Weights of a small transformer language model: 343M tokens.
Each number is 128 + 24 x the weight over its row's rms, rounded and kept within 0 to 255. Layers, rows and columns count from 0. Numbers have three digits each. The size before them is the row's rms in percent of the matrix's.

# down: layer 3 MLP down (transposed), 640x160, rms 0.126, rows 485-634, columns 40-79
# up: layer 3 MLP up, 640x160, rms 0.181, rows 486-635, columns 40-79
down485 113:146128180114163128192091147175096156123156102134138108143140130114076132135140152125112147117122157066128120113153144176
up486 102:153100118090105079150126116083130103114130129161100124082140115147108128132118100107159139120158135109129134124180151111
down486 103:167139121114148154138156131181143104163111121108090151115096151139115162157138118154105146112104125098117103158099091146
up487 097:133072122127206114099083102142130072162137132157146111139087160138132179128118148134154159136088108132115176122113085139
down487 101:106148173134125117167122165111145135138087109139164130120110100140091122154123185094095113132140139160132117129131155136
up488 102:112114124138152139129154160096136147128138120118088097073126115129129095132085154157144097202083095122108166156152119120
down488 100:161148082146140124136125141111106078136131131111113099202144109162123133108147155155132129142108141136149186131088137143
up489 091:129137103157130091131132073136143118134126123108140123126096117141142134135129128180165114116136120131115136094151131088
down489 099:108146161102097129104136126137099159118118112152107130106080109180103152154180082138149091157110156124132130135161126090
up490 116:100110079116157140093097127127144172152185091064163125146165095147123147097110128147157101154152147114137107152122115132
down490 106:135121129095121093171137154166136144141115149105095112133099150145127167182165125123123108144083129101118141117139110148
up491 101:181110128133127153130090123085116123088148142129155128143111161143172105101115152101174113138137118132122137109144142152
down491 104:084126104157101160097135152129137093121146115168087149117131146090170125125133098163145111137106123103121133138181118131
up492 104:103069112134128142133118138140134077107115174071143113137160143148087116181103156112116138156114168112135138101120153127
down492 104:117136111131173132105154175172190129123154152157126164162107125145132112122127122109109102140104085133148156118130112083
up493 096:150139124146092132106128133093121130170180131130156166139103137150103151099175117099131116107114146137171105189118136105
down493 097:157148132103159113127124198115134115125154116115112140134123183161106153142087139116100173079138088136148140165110124135
up494 094:154146099123149124121055132102121121125125137090146139143105132145127124126142114103132118109173052100118122123151142082
down494 094:154128133131096095116132157126145069166142154133096095111106127168120152125112135129099139133144135128162115132092150121
up495 111:130123114127101120151116113166100113127131102158096158173147129119103150136109114115142127165132154137108124144125129131
down495 111:165134137113142158111113119130105149124105103119151132115129103099147109100083136157119105144100186108160145105182116162
up496 097:149134099126104130146152153127145092158145168144120143141157136111099102127113153158151148113087118128081129140167112137
down496 102:103161117124148120158116175158109165119133133139156157171115111126121128127148101145123114126123126128098101133113113131
up497 106:096118125120141160100129103086134146128109116131126143156129116109132071123136085102136155167114159150161111111192117127
down497 109:103079150122114122130097121089209104121125128123104138102150128107163134159125122135077084099128142121137124132083135100
up498 101:143168138087096172077140135132124132148128142164124132123141129112137101139137168110135139113144110140091115127138126115
down498 102:130115146109117098125106132082144107121107180096124114114124132146103168059148130101116137148176139127111161150108118110
up499 094:134110147137132076127149130092126129129126128119140174139146155094147151141147143156124123117138129133155136083115105108
down499 095:113104081149117162132144111151157090146116150138144128072102075123137144109141121169121122104136169115145110096122169163
up500 090:107179128090115119173136118145184131157127102113116107122143130120141125139169129149117134099099104120148089117102126135
down500 083:160090178125144160118106145150111153127134125088137161117119155140155178057123146123141125092126146125131162145126178147
up501 098:167127110120136136128109127128151076140110127137124126140120150092151123149127094108147142119134107096093120138117149118
down501 088:112109142072102124140142116112140150121163080115137093100123084146088137133124121104114118137130122156138076118127120128
up502 083:129112097073090132153140109115137124114137095136126105120142138146129170157114135103152150115133118127122089117113130117
down502 077:102129135128133132112156190100110106140115118122099155119151140106151139098125113147128120111098124106154142082148117147
up503 094:126148119108084161095097096144142178139160180101093120133151117152110137102106142125112174094084129115086114134109145151
down503 093:107113156114139133104094108110111162145136138131124117146148093121129128128129125090127113141136176130148082087136124160
up504 098:165139141104110082121115129124185116117122130119138148179140094125125120108119113146164146123114106091118166105138122117
down504 105:120134119090121156104114140158150101137137098095135161118130127090131156118148138120090093137132143128112100142150141138
up505 098:136166140115101110126153133141078126140129127110140148156129129145103111126134115115180114104132132187119137131118137132
down505 112:169133151125062086136114138144102131126165095101159122113133142111143131147121122098126139117122135125106122099131121098
up506 110:125155129107165112139108114115113099190159117132153106122130175131147160126121143159125117141117137130133142100141109133
down506 102:146121105157132122121115129164115122097147119143101121137144125123130110127107108123158123146110064136135136136106097111
up507 098:159117131151118157130132097141187144135112176122107123150153130171103109142093168144114155060150094118127099137148105157
down507 096:127105081153132116138112105119103081171128139129124161082121095107108093102156148104145077108098135108078142164133100138
up508 105:143176080092129114157136117150124127111156149114141128119152148135126113074141139149129164157094123125097174156108101126
down508 108:147102112159141167137134131100109141125121104144118136156149123156149109133092099142159143173128098088175131146152149149
up509 100:095142117134109151122162165145101158110147138095101082133142100138136136107136100115124151121119142137112116129123161166
down509 102:111097089141159179135102118133159147109126117130093150134123115149103069124130097122154045151087125145130146162092170107
up510 100:079076119083104067129103120144127124125114123158108133148119143168108133101123148084103163120138120147109137090133133127
down510 094:155150147122150127136107152127159125159108103143102114108083080131116122114178129153120127066152129116150124155127131128
up511 105:139140148145111110150114144110080104107111110142101107103129139122133130154141100149130115103115148108124124142180066134
down511 104:122134101126136114142107114146087147174112175130150134128149123108119113103131108112158097151109134175112138088140158162
up512 103:131159136128176143137214111136175100102133138114129136136105109123103170115122158147089134114114125162125152159112110103
down512 105:139143141162155140107142133099125114087130104110144160111126136123174154081146113126103147130117139115120176112125176086
up513 105:121139099123114092130137121120143120157112123126126158168112138149111128119131151114085121066168087165128136173108163129
down513 108:134128132131099114094144155104085141094152106121143097136118096123148131136118176174166117166109084116173162119109125140
up514 102:105128166118138103101140104121103108132140083077078167110115119125144147105134145117132103123117179154101165151113163142
down514 108:115136133132127158119096113146152099151115159136106150120137124103129140105074128137160109121152117093106132178109135108
up515 086:144093145162137112140175140115096118126160151104173168139126124133112172143079145126165145105148124122113104098114090128
down515 095:147119108113144135140123133131133124118149130105096147165129121147131096140184102120080095155073126101137128114144120115
up516 095:141100096110113092075082113096178131134119134160114093141137166071120129176128119128138148159115138153095162090165149129
down516 098:120142118182116118157113111141118133130132165160105103139099098161132150112176116143105080143169126142115140135117134112
up517 105:162116144114121163133074160138160131165136126129111110104112138148084140084112117171132146089160131144151138113142097115
down517 101:104088156126138085126125103116147102133113128104151106107150111129136094126144159110125106132108135101153119093102173125
up518 109:091127110116078136117147104122120123127111099067125184130123167094091121156102155131140130126124100128130151140106162100
down518 105:156078176143129096166140134144100144104153127117144080122137133098141151084149132109147109128125081121114139098140096191
up519 109:153103123162111170174113130163106114108153122119107119174099105089161156106103131132145110080120139148151111130122080087
down519 108:146147120103132106096118139154163111135146135141180112083156137106115123124112153090134138121104145147111120152147131121
up520 106:159135165114114098128104112115152158128126114112135124140111121119130139129138112123110141126163117168120165137136124097
down520 104:146143163179106122101095118111121114107105158150132122149142159087133143133161159092108171172132111161146127106133169129
up521 108:170138143148076145143099128144141160137148132112108113102120151150112109103116126127090129118110108144125129154085125127
down521 108:124095136092171144134107131138132160138135093142095135132125113138102120136121137121130150158148109126151115126122148112
up522 100:143150096125123071142119156131106078119133165147157135186088153144104177110150125105115123135121083110107194150131135136
down522 098:116180136123077147157111163135087138149154128148129182136142151132150111082132119104134099122138129156126059119132120148
up523 095:109101133149111114098130198091135132088135115169143132145153111133144119151105137149114108110090109108132105116133122097
down523 091:143144158117139142145080115127093111159097157126142131122106133113109108133152136097103129145114146140179149149094130133
up524 098:153112124175157129170121148077167104123116121129146115126107121114130117146098149134149165124098099163099116152123116116
down524 106:097115134104124126130136092130151134159101162139126148103134144110150148120121110161096161127094127092085127187173115120
up525 089:117108142124137155124133123115097133099149124114108115154148123130160120132130096124145087078140131133115113160124156132
down525 098:151119103190116116106151134144109110132137152116143112094129128120125092089141126108146091070111111143148130090133111133
up526 104:107120135121105116164126152097081121105137099163130189126082172134140137137138113138101155154112117173133107118111102149
down526 115:118099106115101148133174150111097131135116070151128129126113132171130080160168111094105119132175100180114165082177129157
up527 101:156092132134109125142125169067114095122106120152135147147094129137108141182145143141092142150139161096145101172143091087
down527 093:122164148111143155117135163153078098161153076134127127098087114117117120154145141127137119138128160115140115107129194155
up528 108:106162125189133096115151109123128131151164105168106159095137162101105143131137106110153113112111161126124130128156122054
down528 112:123145152177118142145112104094155139108136130135148150118175091107146165153118119101090145132131192131133114098141186127
up529 085:140134116132131182093111073155151136109090112100153110122106111169117160154136113124115132127088107105101093078152133170
down529 079:117143169125142075140134138110101111101092123154117150174115159118141089091132129164130149085150122132195111101170129083
up530 103:092149097169138060112146126103113140155097081128124165158129114116153110076111115154143141099120137127165111066109134115
down530 094:148137146123152168095148109152116127133135132154126104129105104112105126139079112101144141078121125115106145142114179071
up531 102:102111161117137144126118127126153120139163144108120129109112151130131112124077148131152130180100179108130148109088098120
down531 110:120094101116141096126083126101136130141103087082151109131167127092111139129133128119157147102134113156162116117151134122
up532 082:123099113154127127101156127126142152110156113119137118127116149147134091156117160141170120124128118136113105101157110131
down532 098:131151136147126137125108191143086126111123125106140095126122156166105135177142101126101104143162117188102132139164169108
up533 114:179078116132126057146162136118114123141184121102141090124158124125122140109150083132131107138107140109138143116108092155
down533 110:126142147185139112134131096119098103139095155126130109104132130145163130139088087139112125107138100112143109150105117093
up534 098:110135105133111088121123147104120130124130108100130113100175173124107117123119128131146091121123129114093157146127137139
down534 088:131107130128109126154162122119124164163099132120152137075125111159176135095124131158149130064100133162132131163141134105
up535 088:153160138115144136131174148102149091146113143121166128147137136065138124171115119138155131136120109146119165133114128136
down535 102:177138170164109127158095142157132120108133118168134156112106111133184160103125137107121097133173120140166106176133152124
up536 105:106123143106152110182112139089117123137135160151137144136198149103146130112180141132086162139165145104074105152101133104
down536 103:117159149126117131086100110130108123125147130162105146098096102118170111142141138121129095135120130119115145103131162105
up537 101:121061112132134115128144063140124137090140121088120127154117120149173153113125149091095139114157127098120117148138124138
down537 101:138093124086180107101165130133070145168124122109137132137106123154135095105135111123121118100096123135143155136135140153
up538 110:131122097125148135114154114110161130137121140156124173140106121141127165155057112124124093158081102140190128139125085150
down538 105:111125145123126109119107107125148152115131125122118103125108087141107088133121130165114150083100129090099120135132144092
up539 091:113096144163181126122136149157134147132127139130114116123081143097118154130125105097148140115098116178161138084149111120
down539 099:137143154095159144133108159140108133180091089115140143095104094141136127130116129123125173119159167107140164123122147163
up540 088:160133114118136124101099142089081150111122145123114128121130112144103126147137111114097173139140138144134146109097114080
down540 088:127128125090119123106127108196084135139122152126134108124103142128123129092108143111108044107108091174165116142168130121
up541 109:115083108163153125125139125156151120094111112165087097102144150120101099096097169150110062132142129166086090130135112132
down541 109:143174116133143146083130101174086113176099134109169096117143129169100132156133124084142137134142113119110139086178091138
up542 098:164084109115097140152131114134170141173111124107131128112135170119103143132135097173130141106118073097144129146101117095
down542 099:130088158121121129101114112145131152127121177187121113132124138099135124120144109135131122117149144119158117102158138122
up543 097:128087106133150136120125099146103135133120146122101148120129130151147133120165173137108123141122137142152107164093071149
down543 107:167174129112089114132117127092094137150136130136146105138125147129128121176162149125165161161122145126130103148179150146
up544 093:131115126077177119146112117152105106117178150133142099104090081125096125152129125158109130139096082150105144175133122134
down544 091:132112126102146129152126129138051137163132088092142125133115119114113132110122115080094101136091151057161139116118096088
up545 092:112151153120093139126160117095135086127116111119136118150104116111177113144131100162114130105144159123147140098127100133
down545 100:165125145137179119121132125136076122134152151137141145123110111122124124147117124167147143114134127061105098118128180106
up546 095:092134087143099138114156122105138150130127101107110138141104130107081114114154105139157082100094140122141121135134136127
down546 092:133120103144122114129142095133129142141103115199145141113115153176136150125125126144110117172116128139133117117092112131
up547 102:100129165084115152119123097149129140111109126137104144081105144120135095119120113116160157145122152096152136091091171125
down547 094:150079082170106116120133120079105139110153121132105103143133067123154149151121158161082085137078149146149115157150120102
up548 098:130119129144146149135148130119113131125125136122070102119134115115157120143174147093103108156104181190123135130135118114
down548 101:093144125114108134154137138187146119101126145111156118138139143103113124097103136106110132129139100129128099127144155156
up549 100:136140122143131148118183103149135108099119162123163107134159173122122148103074092158124122088117073124123136161109124123
down549 102:147118146145159127119169124137111179109132110120146137102124121153136146129139163137121127136130159127157135102156117144
up550 105:144148123123133146169141134171140128096100128135140079156158122137142173166119139162118163157098116125115130172115106138
down550 107:117101117073105149115143123153176161149114079135131145139134096171189154114128144115088132142142137112152166128112083169
up551 112:115154150078098142105104135118118120113136068097153120138138137108120144100089139127140121132136180121123070129120119128
down551 103:130110108163125128137126110134142184110157133158124140118119126127093133095109130143098147179103108159147084120150155156
up552 103:098171118131150152126132198132138102116123139151144164087122161114147109120093131153097158122142145176155146139143160127
down552 113:146143117123151130121123134094108117108132136100089127126079090117115105134104146152086182128105130125139129128142162172
up553 099:112131080140146152080128137110129130140117133134148107127109131119093162143087109139164149133147089085128127127125095148
down553 102:095136137108107129162091160103116140122118169090112132122133144139109085119096115096134107143125138140116140174101152142
up554 094:127124149163102118114148084153090146115149151123111094115116135128102156124126103142169128139101143087099165141091140121
down554 102:109108176123129120105155136161126128129118100159129173215134140141140162131163134090140118092137103140130117100112161144
up555 094:154092065128085119099134110087124140153137102131134162119109131119141082147137163102119142186079132126130144105123158115
down555 098:147075150113080114150111138176132166141123160134162107083120105171112147129119143123075126147105151120091121156161169153
up556 105:100142122104125111106127146146073145140128103102130122125141161050109090102123129129144127109132152165135117136127117088
down556 110:132131137142163131179148155131158158131132146145148114139141185142191120099160135177091117143142115118122150115124131166
up557 096:061147104094124117115139124121139109126141139142096124127129151128129157125131104110113144142083149122125130147149126094
down557 092:132128138138117135107195112134142147180104115181136129144097091140130108146145133083128131134109105112135093101123095071
up558 111:140088117121139140134162117089115129100124146165111151124125141166132162121128112148133069150170113167113155103129120130
down558 116:122116118091132131119160099139109115122104080135134103134125113130130104131121126131156175128162136098143095162156071090
up559 093:130135079132160100048104119128170151153120125138133107150141140153136137077100089126122184147122132121130111102116106136
down559 096:115093107105082116145100164108147067117090141127121131149123117125137120140169136147145135109151099159132092130134118126
up560 096:146137152117161128084131083134109149155118128117169147135079105170142099108124102169150146117107075079163124136137131137
down560 097:086128124147106129145145123112102120107113114158131103146148155085101151180150125131142101157109114134142112131123102076
up561 107:162146155139156116124103142136128110142096136093110151137131110109126157101158114136129126141138139152141140153103104198
down561 103:129140161137133157096130149138122142115139160116132137091154146157127125128116120154137095126134111108138100124122145115
up562 091:141134141101175149118118123129141113137129184138104114117080167138127156140138116131148146118135128158121117132148102117
down562 090:135154173142144156145117153156154151118123117114146152120108107122141114164152138107090141094089161097151171145155129159
up563 101:145180139128120192114170102123144135101091142118128108110152139133114174113148099150147137119121136124152162156109143114
down563 100:136102116109127090134124120130134134137104110094170136144106095161129139167131094121129061123143138092120126101189102162
up564 106:093132094105119111172138079120161138128150152134114119138164130103133129129149108155123158173124134121116142119160088169
down564 106:151126135181127162136136132127119130134111138135101142104120138154089150135148114135155145144157129112116171118133145118
up565 101:117130127096111149143092158121067140108144133129133152136158174114162180100109131136150111127135110116095123164096154134
down565 097:131142131133133110087093163098138135113116082093114114089105104142131113105140159123115144147131134137147163122141142149
up566 100:096099071095142111130165165147123106108137143168042105141097154120143173093141099135138100116153089121113114117148140116
down566 104:094151196099125125121171138126127113093097179110139176144067135142105142165107115147101132176138169150104145121127146116
up567 096:100168123140163065112121136127133134128129143090119160129142162146094161112143161153146137117126131124150139127164112097
down567 103:130144105179136102132094169113148165132156140172106112166117131134126158096179153148113123108133124156134150085118128136
up568 093:150153126123108137119173163104165147155120125075131120103125136128114120192155138116132139166093169069118085173144135109
down568 087:170117110175128170114106148135107090126133133174184121142161157127123129114134147118127120129168122181114156101100099174
up569 102:085093110160149133130114096135159139140124144096099160109165086144072127158113163150112092120120120129122146130122127124
down569 101:121153187128145113103108140168106135114115102117111090109123110123082119131130098124118135119155148123096114162079146099
up570 093:133098101104111163161133141109150150108151148149109103121119094139143157131133102131140138122154093132147143131125152167
down570 092:175137155099158128122094129119106120143106112144132139114124119121125105134142153133120126112143202128089100133152160095
up571 104:115132098139153170108147116136131170116167153121114091138122094175107151127128098148129140109128140151123149179148061129
down571 097:122173166107133117125143138139144103109132114138093110125117146107142112120117164096114114164116085118093179078151155128
up572 100:135097146139128104152167078136131107111134134121138111142132147116112115141164154156100118082107111127159063135097099128
down572 105:152123107119121125126151122074118094148155095121111112118134135167134182121136147119137120142116121116126132173128126157
up573 108:094103118123096108113116156104115128128173125149134140112110131103150139095124110145103098134130095138117134104076121137
down573 108:140174125134075109057116147114104118128149104146087134082177130114109116135131112124148135101120114121139111117153113108
up574 089:122116127114117128143127144139110113116131064103140096162153121135085130142109106142131116115166128098101129120136091141
down574 089:144137133092130151143154126126132142140121168098122122096103136147138128074122127113117126097089140122134149107134149120
up575 102:153162142107119121135141081131159170123132122149138165130124122136131111127095117129138105089135110100139142123092127129
down575 100:096175136082131083124122150110091138093126141107074109133081108117107145108167164112174106117109114108155121114094105115
up576 094:113091183124126121180115111122125147134137078107132121122123174081173180120095104133144089101165139144096152138157111144
down576 088:090137156113105143126129167134159164117136138094125107107159136147106121148139114098108135120146140137143107107138131104
up577 096:123106126121086160163151102150135094159136136145127114132145116172136161129145127143130134138118135166167111133158106095
down577 101:114135142129064151130134131130109154123129158112152136114145157106131165129089144129137117121101139112127150144139144096
up578 100:166097146161123120120124120115132118175134106084181095115139129149143137122129087137088095150112110120104151140100127160
down578 100:095091102082147122140117144121101143152084128166129120098117133137123148107115085102166138164174147065131128132106142140
up579 100:130172146137115123148140128122138136149131113108115160127134127130150142120136149094136134128089096137172063137102147119
down579 102:115127136115112125108136133097153135085172135102149120057110167132103105105162107152097109152154119100133174108140099082
up580 117:133098122120072119121108159129112157115129134094094094123136125101154158151108112170113103164171115160154095114117135175
down580 115:147120139125114146114149088130137104155126138174144137178144154103160150120127112099164097129136138134108118160084140133
up581 091:144091136140135115160127110113141156177111128111144134101107133152138142072099130104134107090168087173134105118142135123
down581 089:141143118091129147109125103132127080134074152131148154147110157108086147159147139144111142075112117121129119096179123093
up582 092:131179132139135067167109109113141110129140132110125120156139106127145133083133123137132144086157124093113135143175147155
down582 095:133110117143162167109127129120120110155157128079144102161139136145127110127130134161139132165151106133119138208137130144
up583 096:152105131138120142139120116115139132143126103110113164108123104125143143117119120147113147092150136109151136112132117170
down583 102:115152160141117151173137115128142142152104127115186090134104106127147106103144106125124129144106111117136098103160084114
up584 096:116140133138116123128136148136147176126126097096092094103132109101157161143116120101147131150151142055059146133156121126
down584 086:108114127162137092130148140147130105151123154170121138126128107126116141142155129135123095106166147113118163144075158120
up585 106:157097141140103092116105148178124075134143123111107133139098122149130095134140183115131098156150127146131150140140090135
down585 103:111117115165121163165098111127135103119130166133159165169118185134115111115159148135135118135164168169123139119179134155
up586 101:139113150144155114123124133118083154110143139104144109132134144141135138127121153162129092120144183086141126167121150160
down586 101:090112128136101115140142103091094110121123115093133126137120142091091123114130082115124145153098132108104126143126130140
up587 097:148128138170180164121098096127137135129109106118080152146123109116115157115136121102123096123126165115122128114116131147
down587 093:141110152142104140139169123114127162121104140098097123104112135145147094110166122163134129131187138126191103154099108134
up588 100:120101137130118110142119128121133134119107104116141102108109156138159182136078076145122075096124128139087133158143133131
down588 097:159131085146142153098147134133053104157132133140151154173120129102130125106110116116099139136101119122185134176114159117
up589 107:118133139115144095140109136139102087118127108091120113131158132139155112127126158115140115118130104096121110095129135120
down589 109:165125144138112128127128116132088109131131130114155144116144092154155134152116141128163101189104140135113158118144109176
up590 100:120123116155150125128105146113185132126072105172132106148135108111116116120144137138112108114151110130147128137123128166
down590 093:121158151111126150093146118112114158132160117135139160108148079110076133139131102108153146124107155099131179132171113092
up591 103:180142164160126121142099113136126120148122126129110162127127128154094116164132121115191151131106147130110131102074138131
down591 101:146156142087120153159144178131152150128146120132108055097118109140165161141123146093108104136172116116112120108100149095
up592 086:109131138114133102092184153129089120114127107152125113099142131130143087128073135162103142105134125121108130111149067151
down592 104:109131136141146107100168093137082142121102120148135120105109166093101128100105116152112077122167139162141127105120117116
up593 110:143173111144128111141146144131105126148175119110153119123097121137091176124131142123121142149138156122120110137152130170
down593 106:096136135172131140101187123108165127151091153115123145120131102107150131143137125112120063171122156113126154118112117075
up594 104:112152134105094087122178132129131124130138146121101149107147134115119145145169142133114153161142134132178121098199117174
down594 105:186060120139102103085127102127111141133115154127124157105113126142150133065153146108073120106126157116130099134124151100
up595 084:162116126099112144137132151154144119127107057137163121119096100125117160129138176135132127097153116096144149130085104130
down595 098:173126099110134115121164132132109091105125158128087142122172126141103106097113121123151106163109171136111130094144151140
up596 097:126120148116109132115158160089138156158102111101138139125121150192137178125131124122120133132097112135098147120099119134
down596 096:084134128153116141095170123139129136127158142132154159150107127132173157097132160144163119063107123121163114114116144145
up597 102:132166138137099128153113111145114126098117112175090160150109130162147077122160101124137149132120130095151110164143147156
down597 103:114146120156150122119150097149134104081148134104119095157118132125125115155113141119096115146114135155172124147131140113
up598 093:093125076185117131106120113102161136142111157128100110152141108117143118099152169147135127174107130124091127163096091107
down598 100:156128100086139105154118102110129079161148153139144133103128159144109054124147102119110131138148127131151135116149143119
up599 097:117182140088099131091101119131108121131134082119126118154128120123102089152143139158142147134092108090156118122126095108
down599 093:118117110146094125164113142105134169141145119123132155139175149078147165122067129099175123106142115120169109161124128122
up600 139:127161131162138128161108162122141130149170146146151129132128127121108131142102124139141130110111113145112131097090111096
down600 132:123121103152130092135132131124122098147124151168163152139147157138128140091129158159102103155089130103142178151125097123
up601 107:113116144121169131131143119133131153125125094131136186136143125166123119132046121117121123119175194130155164163118094130
down601 102:119105138103107085142146161143116114139152159182080140100082134140155112136151119102133124107091117101128076120124111133
up602 094:081129084112151130187147101118115106160169158140183082125143108115162153097125130189123167116134134089125163110158119124
down602 093:127151061125084096155112182110092106139161129122106168140130124102110053151127102107132142116173107149089142093112134110
up603 097:096120117146108150097120132119153107124123145103140136109161095096100133157150104172125098098146130118107108119183091103
down603 102:133116148114129140134158140157163127156129153157121112087126138133138119077114126138146159136172139072134135122154145124
up604 099:109089135140157132125111132134139116131127117177109128128093121151102100106093141105088085152141097150144105155129108133
down604 094:140145114111160136129146118177119124127117085132082141127069116127145137160156104114142101177143121136105118119142132180
up605 104:119162112126129130131113138106122109134136128097083181181149112116149077124116085157090152128189156138091123144109127128
down605 103:159174104092114113139095108107129072118105148129147135103112125158166180096148111133100099104115113075136136138123091115
up606 093:126175123125129107164152107131154162131171134156094149108084110131148125121114117116139138110094149095145139133131150126
down606 088:116090119069136121121131143100133121116128123104112126173157113144099121156159155143127146162086103144124116128120149097
up607 093:151139113166143120167096113123132144090095084138137193135126124165160158138156139133105135085088114124159101099137138132
down607 098:154128103154139096134140155160144118170110122159176119084102102117098126150096142105100103136123135155111111165115161141
up608 111:127101183131151110128119119139178133105157076107125133166147111155112130117116107091131105125134101129134138145132167119
down608 098:142133148061154085146113139142132120176113097169108151107127116143122137065123117134129140147129173114125127112106104141
up609 101:146121147122121137134139090120139116102136144148121092126087104089137124163157081134156119156145126106076090124114139118
down609 092:133127104096133130135115156169143141133128101137143103125120094146150133144120133123110121133086131128151120107156122129
up610 093:155142133120120115175141161087127149122080121122139139132102136113142150193140093123106140089163108104084131116129126151
down610 103:124087160112145152122133128132147120140142145160156137104103131081107157079156139117138124120091170139172105164132141139
up611 098:167107118164151145157118131165190147118136128128058119127125080115101125133082097113128175123153160114104106112123122108
down611 086:110184156064158125146121143124080117134130106164156139108110136110094121086121127170107077117126129129085119108151107117
up612 098:157134149124106144098093129080092094139159159139116151102131152132112126130136110108144137129121128123146131093135123116
down612 110:106146130138114122138124120075118180171155098156104084114106113084149089110126074101122108136091150179144136122155149147
up613 084:133105115118120104122118103095169096175134114095123158093135120142119131124107112151173145125138121129092142082149111163
down613 090:106150137128106133140137107160129145092116096144093138145120143111099194179119123104119121141099129127191098153132187115
up614 100:127146082099153116156128156114105145099117134118124150154144137145110128105129116088112167179134114118120120129146148145
down614 094:130128121166140140141119104144117115164118123149115120141103139126146100172091111122106162106116125142155142131078132123
up615 092:147130140119111158111116103131127113126103110158133086172107121175089157158123144186133113148071141102129100125145122084
down615 099:065073115075131121137111114161094131141170141128117125143164127122129103171098122089146117130161091146117151147111121122
up616 094:174108122127140159111132103111176145139160140110137096124137127116082144142161107142151115129157128086106130106079095118
down616 103:156145117122148133125121143179162108135147113166145115111107163157109118164118146113116121125117154148139128124117134160
up617 093:122148136193155078106152158136166143129122167127151119101077115110090168123114137146162141128112133129123119130161117102
down617 104:129138109085098167132145134163136140127106153144131113120159132098136125157155127126070116144131138077125119136101128159
up618 089:133141101108117137112131091133136129141121119130168152103175118136151128154102132127079107176093118139136180134082171118
down618 095:147087127132139097095091093157139159156107134204117120099151117087148156086128120108098132115106154101112098112106128123
up619 098:126131166162043071093142126096136137117160148115139131111131099117127105127111126138140132132101127106138154137153118134
down619 100:153125117118149091171122161127161107140051160121092145135141179160163134100144112140101108114131078116148119136152134105
up620 099:111155132159137110132112138111162109091156142110130106137152120115156115111133078153123105165165155066151123141082114108
down620 098:104102114151095152104153096096136076165145143145129138135100116138146097145148135097133094115139095140141114124111125142
up621 103:149139099135128136142122114097139120121104162113104121128135147159126150189131126136119124127125104125158137134191072115
down621 099:138123133071097125159111130162147119120118090130147155113127118095113123141112119089161161138113189153133143088120160108
up622 096:148145117103101095095154124136115125150168147182116155128115118088108120139142105135120122134134118119122162142130132162
down622 093:139094118114128117134136141179121107153131118153132156152148097119120136086133154132123151136114169126134156119119150113
up623 098:141096145157113095137129134148116117088122100120098136130106142165100158132120188125136108143113126156134106089119113166
down623 107:184121139162115129116095107134131144098138068152145149139136084124117126124108145128150137133110164132156085128092085142
up624 098:074135165107137134095107145117123134100137123089096143169120129123114138165106132090097132153120118109110116121082119108
down624 104:166141153128096104073094102148125098080092137153158114106125132101120145097106154130115117106136128124105196090116117122
up625 109:110130118153123126133144145101118139117111136122119113095155123173140110162176131118146132158146147119152118109154113103
down625 113:190131092113105140092139157143108112109120104142146146110136127118113121042089118115128158094154085121123118123137099119
up626 102:128126124125115117107183084112133151102139104083151117170167130145127111102127178144140102145128119120147138101078152136
down626 098:105132121115099152156109150145147120099102160153135168134123123129130141143124115140149121118146129163096130156132118143
up627 094:177099164111155125146120096107098088161134128139122148142153151146094108158142115125093133130108089116124143125137134151
down627 106:193144147151166137103106090158096075151117152140125143082171131149097135111118084148122151114150133182102145127141162123
up628 101:128159108085115179152099119142145143129104077102129111165125135137078122130129132128155140108114135094111158125134137144
down628 110:130131132048081126117117140103115111139137083130118142118102099151139119125119121090128113113123140130162112111119149116
up629 093:099146131148110068121119097095098136105139136148084102133112135104133114137126130186130157106071143106114099144145145136
down629 089:154092122133122101121190113124124104133132161138134120108138166135129173159139140135148127119116116172127153118083153145
up630 100:136116144123152110097123133108141095134102111176093162103092140104130109121105096099136145164115119116139138093162155132
down630 097:118139140127133177142120113187136132124131122070145072118146151169136157140130168133175130099149135114099135149134105209
up631 113:126146103076142122146080135144140111127133106098146164082109134121124102115099112106127132133113134095164122142122132092
down631 104:155134121210106152121132085124093104119140146103153167118126149141146130155125133105087157118127119118117157131146100113
up632 106:138085139134151115110099104154115099148104138133131108139135150109122123120132122077149097136123133173142187141110111128
down632 104:146158110122138156132135143100131131122122132118133159142130118116118119103121139094116141147149104063114124124167167175
up633 094:147147109135155146172106160125139087157136106150105104149157106101118137182151153109112145189119117128159098137146089082
down633 101:104148068152144093122127093123181093148103137155121149095080095099093096090125109184124109115150136122127117144172107080
up634 098:074112096078119129123125116132132097103123115128115117170147103157123108072140145082110108166130135165071118145127164121
down634 099:138176135177125152155125117145160148148122135100166140131122151149107123147145153105059133103153085081132137149131110131
up635 099:131109138120126154138161116086135144157100127126114105095114105175125185136105112129137119135100114149129099119133110112